{"init_std_down": 0.00843, "init_mimetic": 0.5, "max_grad_norm": 1.0, "final_lr_fraction": 0.0, "max_seq_len": 256, "train_tokens": 101500000}
Each number is 128 + 24 x the weight over its row's rms, rounded and kept within 0 to 255. Layers, rows and columns count from 0. Numbers have three digits each. The size before them is the row's rms in percent of the matrix's.

# q: layer 7 attention query, 96x96, rms 0.0532, rows 26-90, columns 0-47
# k: layer 7 attention key, 96x96, rms 0.0569, rows 26-89, columns 0-47
# v: layer 7 attention value, 96x96, rms 0.125, rows 0-63, columns 0-47
# o: layer 7 attention output (transposed), 96x96, rms 0.153, rows 0-63, columns 0-47
q26 117:117114098149116122115112129137151185122125125105122101136166099108124096147121096146137097122175089138129132170135137139102134122151131125083172
k26 106:118134120188154102111167166133181166150169111143127099160124119144121153128114120113102146151160113121118128183134123150140126130115152133120136
q27 121:159178170160124138121123158121102126145142126136154138066122127103155116115140142121149106153104121095122150175162052153115091077148100128152137
k27 111:106153155139107100133173191087135103136146100100141103120087127139146117093092113136114124139102157152092131133113123088190092098126120124102124
q28 118:131140095142115151128135109120137088117140156140096102132113151168090140117114168108131145158114087137176153161132157169116154161149119091129134
k28 119:137147107129119150092138118100103084081134130124133107186099136168059139131122149150142114138111109148149155118099110147130099163147111086108147
q29 110:149154140061145170149097090097100127145119136125119111170132120143195088118126170153076110097145122133114131119141147118134108141130131117136083
k29 114:146153176137131118090138135154116099134091127132093168126125165184134094124129137099090126124208139096179140086106124119148124097143080146133116
q30 116:143105087098176139136078130126106095126141154121144118144108179116173137146167141114124105135161144117122129113110128084099159138117114104127152
k30 109:154176112105120127147130095140135113087143095152220125156132147124116108120121097118127145061122114123132113099130139166164153108108117126159139
q31 101:145148110108157134144115113164065148101141112121123118122152145111158168152099149119125139109114084123140072115127161139146131062136147111128133
k31 099:117133112134107132120148101126146127115161134144123133136073132135123151116174126131141105100085101105103099148117200085129167119133102120153120
v0 067:115092120100129202140107131130126185181118130103141123131116115102128108107157098129121160138155167158161140135127105159099129144099110139105088
o0 073:151155123153136156133161176121112141140156091123115091151160118107132126134146126143095146109136135085137144134134136141113118139162080072156131
v1 063:095116189169109137137141118148129093129106142108157133118136123130094150115134105133121144116116113115158130148138181111118142123155144122162101
o1 066:120114126152140124174130112129111183170125125117148114168125146142138117124114079117099121157144118134134098101091157128204110130120161102131139
v2 066:100105094060111142131121136148113125127104141111118135128105103096117114093134119126121108099105127134110127131137100121133161118141143111084174
o2 064:121115092115101077112144127151166137122116094103132136152125089120063120123107137136141075165136125156128114163164177120181147127108146118148129
v3 065:143165087159150136154125117118103110141128134112139095122108128093137111120121145111138151159166128134149121147136115115116166148212109126101106
o3 067:154108130151117147142142176099104161132176120135184129137129108133134141153098107122129149158126109139122143122124083119111176130139149126106102
v4 067:110152137098110125127144115107097107094080122084124128143129103142178140165162116149109108158151163110120126152134085082119127146134150173133137
o4 072:096133098117129126127150146101130108118137142109149110143161140114105153167125156110143173106126160159144142156090131123128133141086171112087092
v5 070:076116147121141142139087128103150082133150130147114083131131135122134120100116099148110114099137144185114126152073131162180101169137157140126091
o5 069:109137115125115100156119129127097141146143135119102188147185143085121138163124118150111090109118122129155133115133139095134138127173138135145143
v6 073:113127115167116140090138113105149157120106137097171113142080137118156116119179114102120094146166188137164124097145130124155155122111134139107101
o6 068:112112131112145158126128109107108129118127155121145116113173120126060138141097128138101135119128161095094152123099105111158159138085161079090163
v7 070:139127114121174175134119147129129117123058156141143151088142151140122127156090103140175189107108117089129097120124166156102125170111141111128177
o7 068:121141116164140168145136139134125105160094161097156176138115077146131097166078109153134116136149097130144133141156112177123131137135091165100151
v8 076:109134129135135136139105109084173148129105146088135136121155171113128139127108161161091096148130155177116148077194139083130138087119121107069133
o8 075:153136137100090165111097141079158120129139097105160116123117165106141102130113059113121123072096141161133111124112138131171102111114114141130144
v9 073:162138093083126104172124102113099087164125127126173119145113148116152110119110117180139084155135082105156088118174198137118142090136159106136154
o9 073:149088123115150146129173044116157135125091103112140093143119124102132134099156078160117136124092135168140119110152121117112156152120105109112142
v10 070:131146139140097118121159107151168082137109110150101115134112126132122137107157114133072067131160102118162126163131140141110139117137110116077130
o10 074:140112117146155156116148119112142100168148163102123095096104138100160111137127106128117105088140088150156119130063117074133151134106159093135104
v11 075:164146152062158089179119107153119129183143114101139088155092147182105129120132105148086173092127109124142123134096124137146109141101110118098123
o11 068:175149116119144117159173078152122116126133166123130115108129167076106136105158107139104091115183117128113158106144128170179110111128152163124121
v12 071:124122131171138127074123126159143130163126108142158095122116137145133113147145148131139160125128083154139107154137143112149123089138142130127172
o12 071:145150115112108151117075084132153113173106115163117134192139135142108095127128114119113133126105118134100161128164088124099134153102123120133128
v13 079:157135138166076176126103120110088162106121138139118128141138164100102111116160107117147149131158128139174115116082146142127102162097081099104112
o13 076:165139142130140118125148076122112123100143134110131119110150113132145122176146079117110121137148097104111156144093073121136098133150159155138142
v14 071:100137112104159099123085125078121121116121117131125140169110080125115117131131139092121104116143094121078129133137148119148155102150123096126132
o14 073:119131151114114148108094170135083151111122158117129122135127121109116105136141142079123096118166103104159155134163130089110161128128139119108089
v15 069:144113146127132124148154101119113183143112093124125123160089144120101134108116125149130112109041168128074101095179136115137113155143097157113185
o15 072:151152110121121113135100102119138120163104165086127109140134136184099154095103115133124095101109149112134073132122092120147115117173174139122124
v16 064:164155104131159146120140154140117131136121118129095143126124121151171156157081150146125115158115109137120168132115144100146130148146108102130135
o16 071:166096135109149117107147172142150183142134118186125145124128118111133131099113090103152125111110142153081133170135097106082110148110117137143151
v17 069:141144100126110125058125137111110151137143158163143137129082132151117154098161127122127116106126162142158110061155104156124183109159169129135129
o17 068:144151158144123163138155125162142169160147116067159132122103090138138124117119124126130085108116122081126118101145140088114150109103131139113101
v18 068:159104112126163101081104124082127177124093141131147136149073088120148150109138132109140121070144145145149140176123161106128096143131125130105072
o18 072:163116138126114135139102118121113171132120169155130126163104080118130157102128124122095177086159156128112175142133117113186123106131133141099122
v19 067:175130126108169081084146146158169135132115100122120166152132148120093126138123171111150145123144154105129166150127158128155108137108165115130123
o19 070:093093111109175103139142085156069092139165132129114162125129133110124114152140168118182092118117133175174129132118132104132116137130120121126143
v20 070:094116106096144100099133142119134175127092089134130123125131105137107145113096159148145102156136123105107101102148148140105129129111153100128105
o20 066:171093132123119133132121082153077107126123142110077131162096165132143128147086187106178144132142157116123132084119131140156135130126123145147145
v21 067:112141156130103105125114137144106144097112144173127133097115180097148119090107083133112161105111124160177136130101133100153161109100132157067113
o21 071:130148115113142125127077129139143149100134099152153093129095149137145127124123082128133128098165113136153104122134153155104134164126102161133107
v22 068:123124128078110142133139156120121125140150142140115111101172130130153072148124126082130125141129171115128096072102127109115112100159153111109158
o22 066:094098139118137129118131155119168131096129103120166160124118153119142084114139144102111120107180141147144128134122043139121147113153150130142175
v23 066:094109126143150108134120126150083099125160115106130104144151120128130176135112147128108127098148140094138106104143121117149135174079161122131096
o23 066:102098172136141156169135133133122133146075139133100181101122122156138137156152096108128115145159168124134093154118147110127133186062119109131108
v24 065:102176111105159136085117146088150160141129175114143158099127107187094127112142174125100138162096142106132114105128139138157129118123152125132152
o24 067:110134160107085085144078136117095085136117156105150158123153095134127127101140125158154136142164119138108118090154104078097113154125123083155134
v25 069:126098136109159096132142111093110128144175130091148163162111141154144128139111143161116139114154133145137149108131107119128159111118138133094194
o25 064:146138153160161141127180083088107097130172156129117153146089174150153131153129167163110124103138140136156111161169108136124139148084166106111113
v26 073:111162101103161117169137142134135117141100089115136124109131085140114162147126115130134136089130136099133101113137150131119087112128187166121129
o26 073:119125158139146138149172145150136120120095095129145146156137141142121156134130123189112134144146092142156128155132114102141133093103091100127127
v27 066:130077154144123135142138101126110131118127139093134146148131128142110129120142150138125146133130101095116164118178121154136093154155160146143132
o27 063:129097122095124128134155118118107089065111146127110134125097084131097092096155128107127104101134135100105135128110158137127090153149155118147124
v28 066:130136132121135156129100120198099158116118133159108141087135133128149079114111141143117103099140078164146135150142106091133117174108164121139159
o28 067:110211092100139145131114139150133163120125122137090114124079134130111119107146139134135129158135087146141095150135090120141157136136153129125150
v29 068:117123112158112157124099092136166121119118149133160135128132130094137143146126162134131131087132128162136147134155096110136068136137105188143160
o29 068:116160105104132134133042116118145167132139111095116114160117136118109133149134110122085159113133109104157119141090120128090137097133099133101105
v30 071:115093165116161096093123114134097133120134121116127110118137124163150113137112123112171128086130131159100132149183164188140134064117125095133132
o30 066:176166142129123108129196111116128128096136075103118136127109120111135143139098115105153143130128100107147108141110150094136137127140101107103088
v31 069:092132128105041100115100156143157145137147138124145128146137128128131106150114120096182119122140085120128136113117107122131128109124124137120177
o31 071:172133150133100147128098079167116156105128119121124146098161139171167123125106126120088149105136095139107115123134112166115113161177106117135123
q32 027:146165102106093123133164148099156107174170122117083105136107137168132104166144131136140130111140116129159148159125107117130076155109136155116122
k32 024:113089123069156144111117104159094117156091127101120154096144116076125117130095118136108088126125180182125079111104168138150158091113134122160125
q33 030:127137175124154099145152126105116127108107115182147135133145137131165170080108073121107147125120152126054104118146138105119149092126133093128135
k33 028:094106119092116151168138114141146118160085125103145098144157097079162089167115143154102113159122131124113070141117173130111136102145161125122123
q34 033:128142070140114157096132133115118141156171156113099116134093168134097107149152156144147138120129114114167130146123148108142093173142095166095120
k34 025:152129165128128125136101143117152122082126140144135154106137111155117148121131110074134122135136129134113131084119099179123140128121143125139080
q35 035:133166075092114123100140120100126123162147154150071121127146153141101120137141125132122109120135099118123137142103110135089093147128090169114144
k35 030:079102114079144149140119113135075139140105133132139127151146126067133128157090109174108113127111154128136100164130150109186130096103113114144103
q36 028:110149139089126124111086149124095124126192097067132155095110116088112114140126125097142172119163115156117107169116141138151128139142139150143142
k36 028:086122127103114116149153117155101142137082130175128096152154137123121149114087132151098141166119163102120119128096157124136083124132108107096143
q37 041:141100174128155148161119117122153126084083109117184144146116119102151147108135104120111110139087142133120091108149139141144177097110113086131114
k37 028:161159104173139088106140143095135130110143128142099122108137144167121148118128124090149163136136108134117172102116058143092114145130192176122130
q38 030:176135135145128148119157198129120123122137085106177123122098133126147133086154108125118122113162134151151115122161119117150120158142148112084133
k38 033:084088129158132084147121169122133137114117129146144118103172130130157108143084118148137142149171121116101126203106088129138128075116142131153097
q39 034:097126112092137164125156136086114078137114170141156128149134167084082123123147128142109083103103139139115148099115132109099122143111114082137122
k39 026:125173140143127128146127176125101131128136125150120117148135151149130090138134182125162174126123076128139125156144136108096097080173159138131113
q40 026:157132115110132132092145179145122122120144080128205115108111141099169146122136127133121105101132125139145116146137135132105107141166149080089148
k40 039:108117146127116115174124188115112129124113110131112148130151121123162118127058150134141168139153099143112122162126133116144114089116182149144105
q41 035:101129119122130150128162131117127082145107183139130068155142139141086124144148145112116084124079161130141148110119131156124114174140107113127141
k41 031:150172141108111155110150154134111111129128133113113134130090160111124096131145179097156121086064126146152123115146145100114095126139102139121109
q42 053:141101158134119113109140105135160159097142161124098176139124115143107117118113111108128172152157090136141122150120143080155142081097149164128102
k42 065:155119125141136142115120060128147135150135138138106101107153093125152152136179083140121116125143125105107123120099109124144174112125146111146150
q43 042:142102128162117085099116117163151150096141085096137171129113116116169140124116119122136154137174091141144108164130142118150113093134163126102136
k43 041:108114141116126137175127173090128132136120116153119117099197120117166150100083117144117158122153094126132134171106152117154138076127167133166097
q44 051:116159140099141162141142166101105129160105153137134097120144143147085113129150120138121096115080159111107165113133107130111136146134082141149105
k44 070:133141123120126108110143159154121133114135114118153150145080153146110091135119160107126125153104147130137134114174116150092098177120081142089136
q45 113:141096141137112122110148092144156146089142169123091170151128124135117121114122128104129163150158076148140114149115144089165140081096155138114119
k45 102:142114122149139125120111047133152137145137152133105106111138088133128151150181082146132117133144131108100115117094100107140153116124143110152150
q46 074:135108147119111148103163117152142144091124186121091167163127120125107123112142139099125142143126065150136125137119150091173137077086139132110118
k46 158:118142132111117122131148200133110127113122101120156153151108165128125096112083176108119132137108129141150141131171139154108104149129101148095113
q47 137:140095138144108122115144079145154136087148164124090170149128125130124127111119135105127166149159085148141104145111145094164138085099161133111125
k47 058:132109109152138102131114064168155151151151157131117132113094095152121125152169103136138098155125153110119117133120100119101135173103088115121161
q48 128:136153180132123132154112093116111108147153142115149158061129135126115127084154159133118146138110184107134092131099074097133126164110134132163107
k48 131:101101144087097140147128156111105130141116168132175148075126079161202142101090115101136113122098164168152142166113156112113138155107144144117156
q49 132:142123129135138099168120064077142126137181121166133107098140152181126095137098131137137157117152164129128133142135126111110136146152122182134108
k49 122:156127143124163138097132118116086118105126113146104135112134148136130100163157125116119171124144139138125132077108148141140108134133130151132132
q50 133:144087093164124135126139150169131086117178171135143127112136142144106172139094114097144142145126152129114111120120119167118182117168106121094121
k50 128:104106101096139146121162130146139130074153083155151105153171105109094185123182156124085145138136138158124122157124140100143145104106113095145109
q51 141:135099155138115116084119113145118094137113185151127161102129145141155146117108127137146124114144130148098136135149118115130115156136154098120101
k51 139:140161137081096091080162083146135122085107146128188097125150130129142162131143098078132130107115165148115135091145094105147112160155157157140097
q52 146:099154097118152119159128121103108134131113136134115155143147130145110110136127169140113127113158140149155099127152123144150121145126148149132111
k52 134:099128151112139117130096066181082151108117160120115124110137125126122122148127139149122094188148176113142108124072157147157093153150155130129162
q53 140:130135159113160131142113125143070105103151095150189169129106146098144142146160167122172108123105098155112104131131141078125120125103100147138118
k53 135:156132151147117126144143121160122114109130136139081138111101127109137134123144121161121116088157137099125133162124172128149167128122039113149119
q54 150:125167138167146158119142100140099074134111100172153131091115139147082129129092124124145138158134085160131156159136127116140139153103134105132120
k54 149:139119131117093152105131094104093123105096116125111125132098118159111120140090108146124132169152101125095149165125075129145119142110147104070138
q55 148:121142147126139096120130127141120119125111092117098111125129111139105187112119119074115118130064137138099132144080134140120076129124106133131133
k55 148:140110125102141106144060123108170087123143111141151106140146125152081134121135114174145125169056141109169155136109123131133113096127110131128118
q56 157:135112140145168150048148085122147149123100152128169105086111155122106148113126154134107123079106111111108143156139148129135146113092127132100152
k56 145:140104124134120117133178105115165136118129133151095098068126127110095142128128094152102112090119112072173114160121109159111139153118153126079127
q57 146:165133141120129134082141115074092088156148140116074112115170113086129133162133143124114107141100115149133185105128135125165136130139107131075127
k57 142:123138144147124153131150127106090109140136109161136116114166121135088117127165099114134096110163118117103139147139116203165135097101140135129116
q58 156:168142101195131116130115094133109167123144140137110097102136116137107114136133112123128111130109162119141143146164149108113142107146164150134103
k58 141:117129117138143090112089122146085139167150155142086092119122096159111136133171154122112136104150124157161143122138085102058126145109148137112126
q59 143:163161096116093121143155095135117138107111141107090108118144119089114127099102109131155110160122136098156124135142162102105120153093135115114157
k59 132:101146136117129139116121166120092101145150131123121097127115140141108100092143160168133084108126137094130142150157113076129140088132159131158129
q60 144:118124160087123122103124127164123154095162133152062122154127136127183126139141139118126119111142147149141128143158163105160171138151124088115084
k60 136:123141132116097152074077080144138129142087114142106108127137091166182136107119105110110174140125136106108104111137153108122161132148104134164080
q61 160:115068086111141122139141136125138163162088102130109149144129131149106103103112101132133096112114144137081161144117108097140152170100110148170140
k61 139:105124114145133103152127088132180133178104152153110134146117145133131133155144114108143127126153125106082132102175098159100114138134076139132096
q62 148:139143119136137127162107107096117125114074142105102115161131157163165121102147152143124125146139131161170119151159146136122154172168125098117112
k62 143:154116151107146144140115151148095121131109147166124144132161165166118177155109163112078162119135142107145127140143138142084123127143113161157145
q63 154:172128124137145123123179151131146139106161090074113142163159108175163101169097107143150104117095150160109086108117120112095100122133128127092120
k63 151:164124113121159178127201123128128156144145141094124120108108148145135144104183083124145111140127092140107118110123171140133102133132137143165108
v32 134:156146059140134141133106138164170128135141168134099106119123126153116092111077133152129095087119169097095152138143149152159131153132134167150113
o32 144:084110140137157089144136100155137104128106130099131105125136136110130088088133135107151147184141090141106103097088145154079112114137117085140120
v33 145:133135135128081144142120147136158139091091118087097134144152131142132100219131133136148136110093118133158112134121134137117126127102095070104091
o33 146:151136130148128138134124113147140119136112122161112141142173099132094119123108099130134092124137131111174111147098122111153118148129152102144120
v34 141:120099085080142129082112120121126131079130103135118108129123144155119114142125135130170100094085092088124161100140132139119144131177130142135135
o34 144:132079152119109086133133131138134160106159123120165134143122144100150116167105088126140105151135167146162097121114120113099139105102157141119076
v35 156:140159122148140123127119123129105129086167133108113153138142111134141082127120134107114108146109132097123081118119088154103102128122106137132124
o35 147:161116105136115133095123120143125087120144078117106097069163139113131168110113086129120149101170160171140107147127133138149139093106072146138110
v36 140:121107139120133155128120144119141145143118109124121127140150143134151073137156166148121146105128124126099095115188132125136131107138134175095142
o36 145:138123103115162073095134139135145159113127139157162132125103130132143135148152152131155120154088139101175114129113129116161116135092119135103139
v37 145:099138143140089098122113125110116124141111106150167111140061131122115135176115141082106113139127135145111139137142113112146140115111142143138131
o37 144:123144123141144065136136113079102107120142188131138156103139127146143170111105134130115139110134176156134179105152107090160118124117121113113138
v38 142:122131134165173083118167121140118104108152122156137105064138116081134134145063160122163112146124117136101088124107114138102129104154128107158109
o38 149:124150100125120142102128141150146140125112105106101136086161142156154119162078120083134100161103106122120148089148108104148110122068111118150095
v39 141:121099144155094144155118126178094108149127114105132089158150148107125125084109144105124105143120146131128167085108152124117134153132126104108109
o39 140:122149156127126128110129128128145146113115157111124063133097166154107179110087133141161150107143123154105104098132073143119126123144166146129116
v40 142:130157141166111144133160125149175141149132128153096138155143158143116161146124105128148136112108197131195147122132148112145156120150123159106161
o40 132:125120117105124098110113122167113126123127133098172104107135128143112166146148149155143114141142119092124147144111074174130154141082143159127173
v41 146:143152144101157096160158156116137119118133084164139165109101097122113086137186114125088105152136153138128164121147156121171107139172125094125093
o41 141:130117155135133161107121164078107152140134109117110146147141099109165135164126147162137138159097095133101085152147095160130122103178112132160143
v42 148:084153145130154163150106177136130098140110094128137133150135120142144166168148139137122092130123119110097093189109150171128142159165169136144168
o42 146:135130089136144097096139125152133127118151142148093098098161126120134097156114134148116126089119083079115083123167145179136127097088129113139126
v43 141:128178108138161104143135115117120174124095130114147150096126106159148142111124183149109144102089089122087128157125149137155152133107129117096087
o43 141:101137162147156172129144147129121067137163126118130147119113126165110136140139091128160096150139163104126122146094142121120134132102101153148141
v44 145:113133123122180113085122092104160114151113087086149111125140134114125111131139183109136091126137143118096134141139149106149132103079103188095125
o44 142:100074150147198141143120133106137164098139079088099128131183130144135129117161124163140111079119144127161094089118108137112127146152128132109148
v45 142:117110129098114132104113108074126141136141092101129144109142120166125102091144123097162088104155123148138121142113091113142158179123134106155163
o45 143:097062139149125115098135115139106104110111107182139094091121103093136147147123132147124132171125159124133144098146134117135127181133111149130112
v46 145:125137199171152180149141108133143120093145116127150124096161128134145136160108088113108108132102105129121178115150129084117167135128166151120113
o46 143:179150056140094122146150120053108119158128135086135117133150116126098154154099136117152100125137120152129152106113140114107095154149131134167143
v47 141:111086160114101076117147157119117152121091128130122126115106155124146148144152111134140099134141107104117157114114117165146114117127118130188133
o47 140:128131165111115111136119144123091144124146139149126053138093103146094108099117160146090113106099157166127149083143115117128143067148148134107107
v48 142:127133154141118139109140129139130110151129139127169141146116097151109116107079117195129147110144115152109123116106160135067090148176083129100137
o48 146:115120135079131171129111131098164110146135157162168147148145142117145099139146130108131122124096138145137108102137112126105159140086150141093153
v49 139:142098104121135130123120140148161160126156146108157120119156099092120115159123122140099112096152144093137149099139132124140137087160143124128165
o49 139:117155105104097093151131142216144147175136095121090133137150117109156168141151134117121119118130145108118116116080115119122092146115172149155165
v50 148:153143126114095131140110142120158132116132191135150150134082129113121129157123141105127120106156071124104133075077112149132161129142117155114138
o50 150:131096097137121154105117115144147131140098200112128134124117106127138151108125094121167165107124174080186087143141112139131152115144159139090121
v51 145:114094140128102120184140108086108088123129191116116104148136117115131080174110108074171142108088151111129132180125119124143151140129101121112107
o51 142:173130129152093118123120128129132087100159137141147139150149115111153167116157116171142113118115122086130092155145174111099161128132117131170146
v52 147:113112130157135127102129138139153127147127143129134104107141169161167085121097144109079107101140154181137107130135096131132158087167143060119155
o52 142:107103108136152120110134147145142152097125159111130100162115090121112129165140147122115166114159129119088128099112135106094143166119105174124126
v53 140:147191082128122147165119105159146113132101146145164106117165154149144110144149148124145144165122113129108148133144116141127160114087091131133184
o53 154:162092100166101096146117124098118122110082101161137092150131116130129121096166157131147085165155108142165130151104122109104122111120130110100118
v54 147:150132183129143137129126165165107146135111089094102085135101131099118150089135117086095144089124125076130159160120127172109141123117123106135142
o54 154:090107135091097135138132125125125084119105109119151130121161147160137084212170094118130123133107141136106100133153108076155118137137144128127161
v55 140:120157081140114109110141102099121145101108150172116131125170102087144134118101123130098123121150102114154159112172132137187088123136131092136163
o55 137:151113151127122112145167139127112155151133163151100063124137123140093116126124126070137127135136146141143125160093128111139135183097133112132108
v56 150:145153139115120150119134153098143146120125131109135095089144151132135104106138118096146123171160151116110105095138153118117125098166079109105156
o56 150:159101121137119091152142121145114146114140125163123142133172117123094140138124113142130120091116128123139166152115122150097146123157120132149131
v57 146:103138134107141142115146133105151103164143135142140168119116134153100143130134132142097112133126110161163132122134125144152159113136142082115140
o57 145:106092130135112082093124144073092176156096152104113157144104142074144082115084127119129126105175170099081129127141125087168123165126118139137181
v58 147:115162094136114117170107153126138140135159094114111155105158195119114135099144114085152147104179119131144102148126112141095133149109138127123124
o58 150:138130169079124118092106134152128118117101161122117072144112128115138130122091128144130108144103177154133131140144128100057117149127144124128144
v59 140:087087124131150147127118147141130098078103129087099153100142094127097106094123181142145108165159145130088146112107109151116103161135127162102115
o59 144:106122160078173099112150141136139113089136091110116117111178130131141150100104121122109139131121111149136117114136118125100101129178137106106157
v60 146:172140125107131117088122129130154130151091142119114168129174145113117134143148130076128105171099122092142101157116122117128107133148140101102116
o60 151:084137158151102118162135153140171124121115135135130130126167115096120113115077161156166093125111142159147096121118120147141138111125117092112140
v61 141:151150097126114166112128104100134101153157074128145108123123115137131158156092102134073165117105109134123149121111097139124111115127092189150111
o61 143:118173101108156119130121124110102146122116124080127095096164131134098125129131143139105095137155124130140087112131126127121166106099136155144143
v62 139:160106091145144142121132131115119115173114137134122177142166121155125147144093136119112097087127156079100115155094134072133087142128128128152147
o62 135:111124159187102119107108090145184084166146143107091096124118161131129090138095124138125121114150128120171164109118122160103126118115135135095163
v63 144:159155121127111092150128135138124187126176124103133137166149081139114094179097121108130131131161126110130143148111158132135163131099126133154165
o63 140:149117101127145115143128116116126118097085136162134109128130141126146154138122134103119079102137113133106125137090085154101174113142157122186125
q64 080:054114151103134137151114132150149148126135068139162093075105123080164147124118125146106076140098134085116101176092122124131136083145132111099141
k64 074:137135109140147192100149142143093131134118149150153145106174120147098136141137113123141151154096134112089110119127102130127127141127120098168173
q65 069:113144129086103126171133103132115141141134113125120110111131181088118128138160124117142173121122135178128136173135168117153125183096135121148136
k65 068:146105114126123144107177138124154143132112149123153131140134117137164113140115104139139055143152168075089115111136105143105133181146085104144115
q66 073:167118120148131121089156169099126131120125160133146146178142094172148133119100086114088103128168131128149105104111090123157104123099154152090121
k66 071:114135093125120099153115111086157130116136146119111137148135134144103124114163138106125146139150116132106145131141138094114139125154160129122144
q67 075:106087121119131174151104165127121091166129120149155101111116134099160130140107147142117113133065134100113132129109164143115124115103116088120184
k67 082:110131141167121099142126143099140120134108139071139157146156107126128147100128127123112139132168100153107111131119143129142113084134127167113061
q68 078:159154147113107100099115107115142128111124141142130157191149122160115150126141139117107153130126134140120107092133142133132138096120145167081091
k68 085:113159156145137157140137131122144139126154124171177107146103143183151104099109112108132103137118129096154088139100129156142107133122105137146134
q69 093:127131090118150129127134131142114089150118168133111142159132133117080128151126111154162163080099133151106141097163158113162137186080154114123098
k69 089:118086146093105095175073100085130131098110132139120097158168176087151140134164091109095136125133125151125131100079131092105138185115146122125136
q70 083:107157076125125150127127145128121084104159141164123124122119160092097112155140112146138116083116135130111106108162152087125120194133144108073086
k70 113:166116100122161124130120090130111113146145154131148132169090147111131137103139109129133073146089111098173148128159165132134142085096144145116088
q71 094:117123122097150145144121102136153129093129149119116139152128135141055101138102121146162166088172138167129113133113124103123113165086100141183098
k71 081:159115145125130139151109133126123089079117127154096096156093120147153128110124100079124086102131145128158139076116173108137106164133116144096170
q72 100:094152083153118141111149114154117126146110101111093127160099097133116123122109118127109153122182112110138140152113105081182111117121184132151074
k72 106:089116143131157110122152127111156172113145135137109081144072126156115119099122116130170128146139155110160158148170104133115108097096152156145104
q73 087:170161131140154143118160152111105097143132123132153151125076151071106089118097121111129118096103112132173126107105107126126111124121125113159103
k73 093:148125146116112164151115133145113113152084089158137126143117147059184126113099126128112100095134133141148155145081127138134145105109156111125103
q74 074:119130108156132137156133086161138175103100111109116155137098140110090128109094125100116145152081127143127133149120114142149161068143111166159093
k74 112:143132099147124099105149112114153135117156110123126148126122143153137137148131106121121075159147104125170095134120148134070105101111132134145161
q75 097:119141106141126105141116095157133120121111111137103139146114138131125099104126118126163143107157120130117117118124096128154147141092179165174093
k75 087:154130130149165099149153091128150163088124138125116136139132138198091123104152126130156122156093140122127095147134096129163108133136141117139167
q76 083:119138142105155125123107140134105148106152128149146093132123107130122124137147102068150112131090136148147114098154125109145130186136103127059122
k76 102:147179118146129098132153121155080117149107153098116138134118114126111145139150131157129115099123150109046150132138149126130120150138130117117082
q77 100:161099170105100125094152164126123119132156115124131091123118118135166105148134128172110093108140145132126161131184111156125128163144124141140098
k77 087:133121063066159103154140130091106136132094105119142113124094126089185141114108106161159107119135118122141135126110124163131152147162085162123101
q78 090:106105114108161111122115115170135168158123152118160158132123133142059118115083090071147156144170131137099114134086131111189131133076133123131101
k78 111:141105120143122091114095120111188137105116153140124135139110131173082097127140084142112133175142114116154098140172129140133124107131144164132143
q79 108:145101122132133094129155180129097130102123128136130134132127107163121151106129109139109115122151141123132133147153104108122140078134109137121137
k79 090:101152099123144168166129146098123119140165159107164164116151104152137112108145115120101140178123099139064118137089079138137139117175177108117134
q80 079:110125117109133142128154092158154151170085167156096128118126093165094140101089105087164163157132148142163138111087123146163134159100098132130111
k80 150:154139153102106151141149145121096123128121121105150126126138124082174147108124174139133101088111146124137170093093121155106146132136088108102144
q81 104:164146148127103160125137197107110089134140114105167090137135126111169137149113149144118087106120128112117134120135116128116116119145112113100146
k81 091:137137125112142179161159191070117124129157126131149160137147151158158117075123102119091166136120169169131129126116127123147127126154119118112131
q82 084:138121155181115108064101111132137173132162089118123138088107122128185118140154160128164143135164144109113146124120121098113144147142141129136104
k82 089:109141130105092160121136185149132113155104111111098106143135173137151153119129162108116161105130157124100130150098153157131146104120131130086168
q83 093:151109112125128136120132131082128111142127126159146127150149099091153113154131116147156127089122144125147144121115096125153086129079093112146093
k83 089:124109139114135111149129114122158132109117124112105124128096100131114125127110135094113127144120113098127098125143085137105144086089149123131133
q84 083:099150116084131136120080115126139121113112111153062142126124146113166173120118100103153163143145116131107183125128173114145144113176118161121096
k84 097:138140138116079153123099110156080095114158100134103153144150137154150158124165150107122095116092133136134137164118117179100184155136123117143153
q85 098:135109166123073168092085165087122101105158156145131101115129102108145091109130128107107110123123122151091125142138136135096121151129128125171146
k85 082:120117113159137111126105097126160171118112156129122154154144123164137145113122147111097148171110146099111156121103139131121128076146141141086091
q86 090:153147110147105194101193127100145126118114110146140112139089148137111129122133142110128087111108109099136127066137095156094108136166089114092091
k86 089:144052120110156117155113108182105154119122126118101153150103121131118160162115135139138161160154143182105158138133120095156108103130131114170151
q87 085:165088098179089162096161176109136129100092134165116137142139157139109115109105135136117147115128133134114124077146172122150106139106101112108130
k87 086:088133121114104136133112093123126141124150084141131155131097190143121148165133127148150111162121081113119118087123115155130132117106162134129128
q88 093:161140123151147097089144107145104134108103138101171146114111114221102102138105118130123148108141144115127134110149132153156091106141141101158106
k88 081:103123128096133133129163148165135131128111132144100184091100123133135142156157144155121174155162167111150173102127157118112117145112121137132117
q89 091:109131100122098155087096103119120116143114109119120129183155134103157082113177116110107128089138158117088147193112113140142141153141142148115116
k89 080:085154176129109142135174137094117129109098133141090110130186164137112110138119117127108159158113120174103123091097138111126160177164111126159125
q90 085:155113126133106086114121150095099094153153148172128112148142122121131146149132141146103105095099150139156150110128154149145136152096178133092129